Each number is 128 + 24 x the weight over its row's rms, rounded and kept within 0 to 255. Layers, rows and columns count from 0. The size above them is the row's rms in percent of the matrix's.

# layer 3 MLP up, 1536x192, rms 0.0596, rows 841-844, columns 0-191
size [100  86 100 108]
[[110 127 140 125 134 135 126  91 125 134 118 165 159 130 127 114 128 100 152 159 123 164 120 126 121 143  99 135  92 169 149 149 162 115 116 138 149 171 135 117 171 153 147  72 143  92 132 113 104 120 145 117 101 150 161 119 126  98  97  92 129 197  86 168 111 103 144 124 131 138 143 126 126 148  95 164 135 185 136 108 172  94 101 113 102 128  86 137 168 119 137 170 114 109 113 129  90 111 179 129  94 145  75 135 140 127 127 135  82 109 158  90 121 128 162 113 126  72 137 138 126 125 111 118 172 110 148 121 147 126 118 127 127 155 130 146 106 131 101 122 151 125 165 117 121 153 143 161 139 106  98 153 127 119 134 115 143 153  96 143 150 118 106 120  71 113 120 107 129 116 146 140 107 149  99 143 154 105 186 117 118  83 180 117 133 144 142 116 121 115 109 130]
 [150  96  91 151 169 137 133 149 111  89 137 143 136  82 180 115 145 111 110  77 145 137 132 141  96  92  87 141  93 117 140 184 122 106 134 134  99 144 139 133 136 112 163 179 119 148 150 145 120 134 133 143 144 120 129 109 131 169 160 110 176  99 135 111 109 144 155 146 167 122 147 140 133 106 147  88 153 143 106  63 110 145 138 151 142 127 127 108 150 145 106 147 116 144 124  88 150 113  89 156 109 102 133  85 104 131 142 110 128 137 126 126 121 139 118 126 124 175 143  76 128 117  97 145 163 142 173 149 110 152 116  98 141 117 127 137 132 158 153 128 125  92 141 107 145 187 110  97 137 100 125 150 105 118 154  92 147 135 119 158 135 163 121 126 118 125 125 103 138 126 102 122 162 123 127 123  83 115 186 126 120 118 203 149 123 116 122 123 120 132 109  78]
 [126 108 111 132 126  71 121 131 133 117 146 148 164 155 143 163 135 113 139  97 104 150 130 103 157 129  90 145 154 134 151 153 117 165  92 141 115 106 139 129  82 140 117  93 101 117 149 129 116 127  83 148 132 115 134 106 117 146 148  92 130 101 124 149 157 116 131 112 120  90 154 156 117 135 170 143 184 144 152 149 146 130 118 152 162  84 175 162 126 133 144  96 122 144 103 122 161 130 145 113 137 107 139  91 118 100 110 111 113 150 123 111  97 155 148 144 151 131 151 147 172 120 119 101 122  73 129 119 102 162 123 157 122 109 123  99 105 131 105 147 123 107 132 131 138 145  99 153  70 115 184 149 109 143 126  86 174 156 149 109 176 126 117 102 149 148 129 146 109 133 115 138 136 150 117 112  78 120 173 172 185 113 161 172 141 111 105 100 132 104 118  97]
 [ 71 144 143 150 162 126 148 140 125 127 129 153 124 115 101 140 161 120 167 106 127 128 114 128  66 136 133 133  87 116 129 101 100 121 153 125 105 174 128 129 107  98 101 109 147 105 131  96 133 151 130 160 130 134 136 136 108 144 112 124 149 134 109 101 186 141 185 154 136 127 151 150 141 100 141 122 129 168 128  80 149 149 114 102 103 166 137 122 132  96 158 150 100 120  96  64  80 174 116 157 132 134 126  97 137 147 155 134  94 151 114 155 109 194 147 139 112 127 143 137 126 106 115  79 146 100 127 139 146 115 136  92 102 120 120 127 111 149 142 113 143  75 144 146 114  96 142 112 118  93 153 136 131 122 133 153 174 127 141 123 160 124 141 114 127 186  84 126 158 149 143 122 113 148 134  89  98  93 143 152 144 125 120 112 162 110 122  67 138 140 147 121]]
# layer 3 MLP down (transposed), 1536x192, rms 0.0595, rows 841-844, columns 0-191
size [ 95  88 102 106]
[[102 103 115 149 177  79 150 123 108 141 134 108  96 146 148 136 106 124 139 109  95 135 149 156 131 118 112 146 152 117 147 140  88 132 105 135 143 118 118 170 134 126 144 112 168 128 146 130 153 112 125 111  86 101 118 125 126 128 104 145 136 108 156 126 102 128 107 109 133 113 106  98  93 110 166 132 164 121 158 106 103 155 153 149 118 162 112 142 140 109 160 125 116  88 150  97 163 112 152 129 166 104 151 138 118 151 157 104 158 172 104 152 153 114 156 166 123 169 137 146 112 110 135 144 107 131 150 188 137  74 114 135 142 106 148 121 155 123  96  49 100 173 107 132 121 102 119 149 121 107 169 126 115  76 145 160 102 163 128 125 142 153  97 115 123 126 139 102 166 179  91 115 177 107 143 142 122 108  81 102  93 117 119 129 123  93 114 124 141 149 138 128]
 [135 155 124 110 120  80 111 125 103 171 142 103 130 152 109 129 175 117 142 194  86  95 107 138 135 140 130 114 161 132 132  94 102 124 127 118 155 135 112 122 125 132 127 149 142  93 132 136 123 152 136 123 133 140 130 106 139 132  97 171 112 131  93 136 147 123 120 112 115  91  90 109 107 125 111 160 107 127  85 179 111 129 152 177  89 126 128 180 123 156 150 122 118 139 126 164 128 125 161 134 161 105  87 154 108 124 150 169 131 136 161  63 147 130 142 104 138 123 116 127 114 147 156 102 111 124 115 107 151 147 128 129  97 137 163 118 131  95 134 129 154 121 125 145 125 126 164 152 119 168 157  94 103 117  99 124  87 143  99 108 156 107 112 119 130 159 128 157 150  55 106 115  92  90 114 160 121 178 129 144 155 162  64 137 151 106 149 140 123 127 102 152]
 [125 149 138  87 127 117 141  92 173 161 123 115 104 150 147  86 149 133 130 130 149  77 118 158 144 127 136 125 107 115 157 115 116 154 151  84 116 112 129  96 148 128  93 189 103 145  98 127 128 132 143 116 116 150 126 136 120 129 161 134 114 168  98 112 119 104 114 172 111 183 102 147 166 108 130 142  87 147 115 110 103  80 100 118  81 134 111 125 146 136  99 140 189 112 123 137 141 102 113 106 154 142 145 177 150 147 153 108 117 123 117 116 172 133 165 138 136 141 122  80 138 160 153 179 192 140 132 126 154 126 142 106  95  78  85 162 137 102 133 132 129 117 115 123 156 127 156 134 142 100 117 119 151 114 126 131 119 125 146 122 132 144 131 125 107 107 110  80 101 133 156 114 146 107  54 155 132 133  83 125 136 149  93 126 111 139 113 131 126 158 137 148]
 [110 156 151 188 139 127 146 138  92 133 110 127 155  82 168  91 145 104 145 113 174 123 114 110  78  49 144 127 139 141 140 108 144 153 127 178 132  61 114 118 152 106 102 139 136 109 129 107 102 180 112 164 108 128 103 144 144  90  86 139 154 147 106 132 154 147 113 157 172  97 110 125 126 118 127 117 146 152 125 144 168 140 145 136 127 118 147 142 130 111  80 157 125 123 118 127 137  98 134 153 130 120 188 111 117 179  84 123 113 145  88 110 134 125 109 118 151 133 158 123 124 150 123 106 158 142 131 109  93  81 113 108 116 135 131 108 144 136 135 110 142 137 138 143 109  86 103 114 104  97 140 163 109 119 140 161 127 141 117 136 172 137 168 106  86 134 147  86 171 141 115 137 149 125 121 145 113 119  97 150 150  84 156 138 122 135 154 128 117 137 132 117]]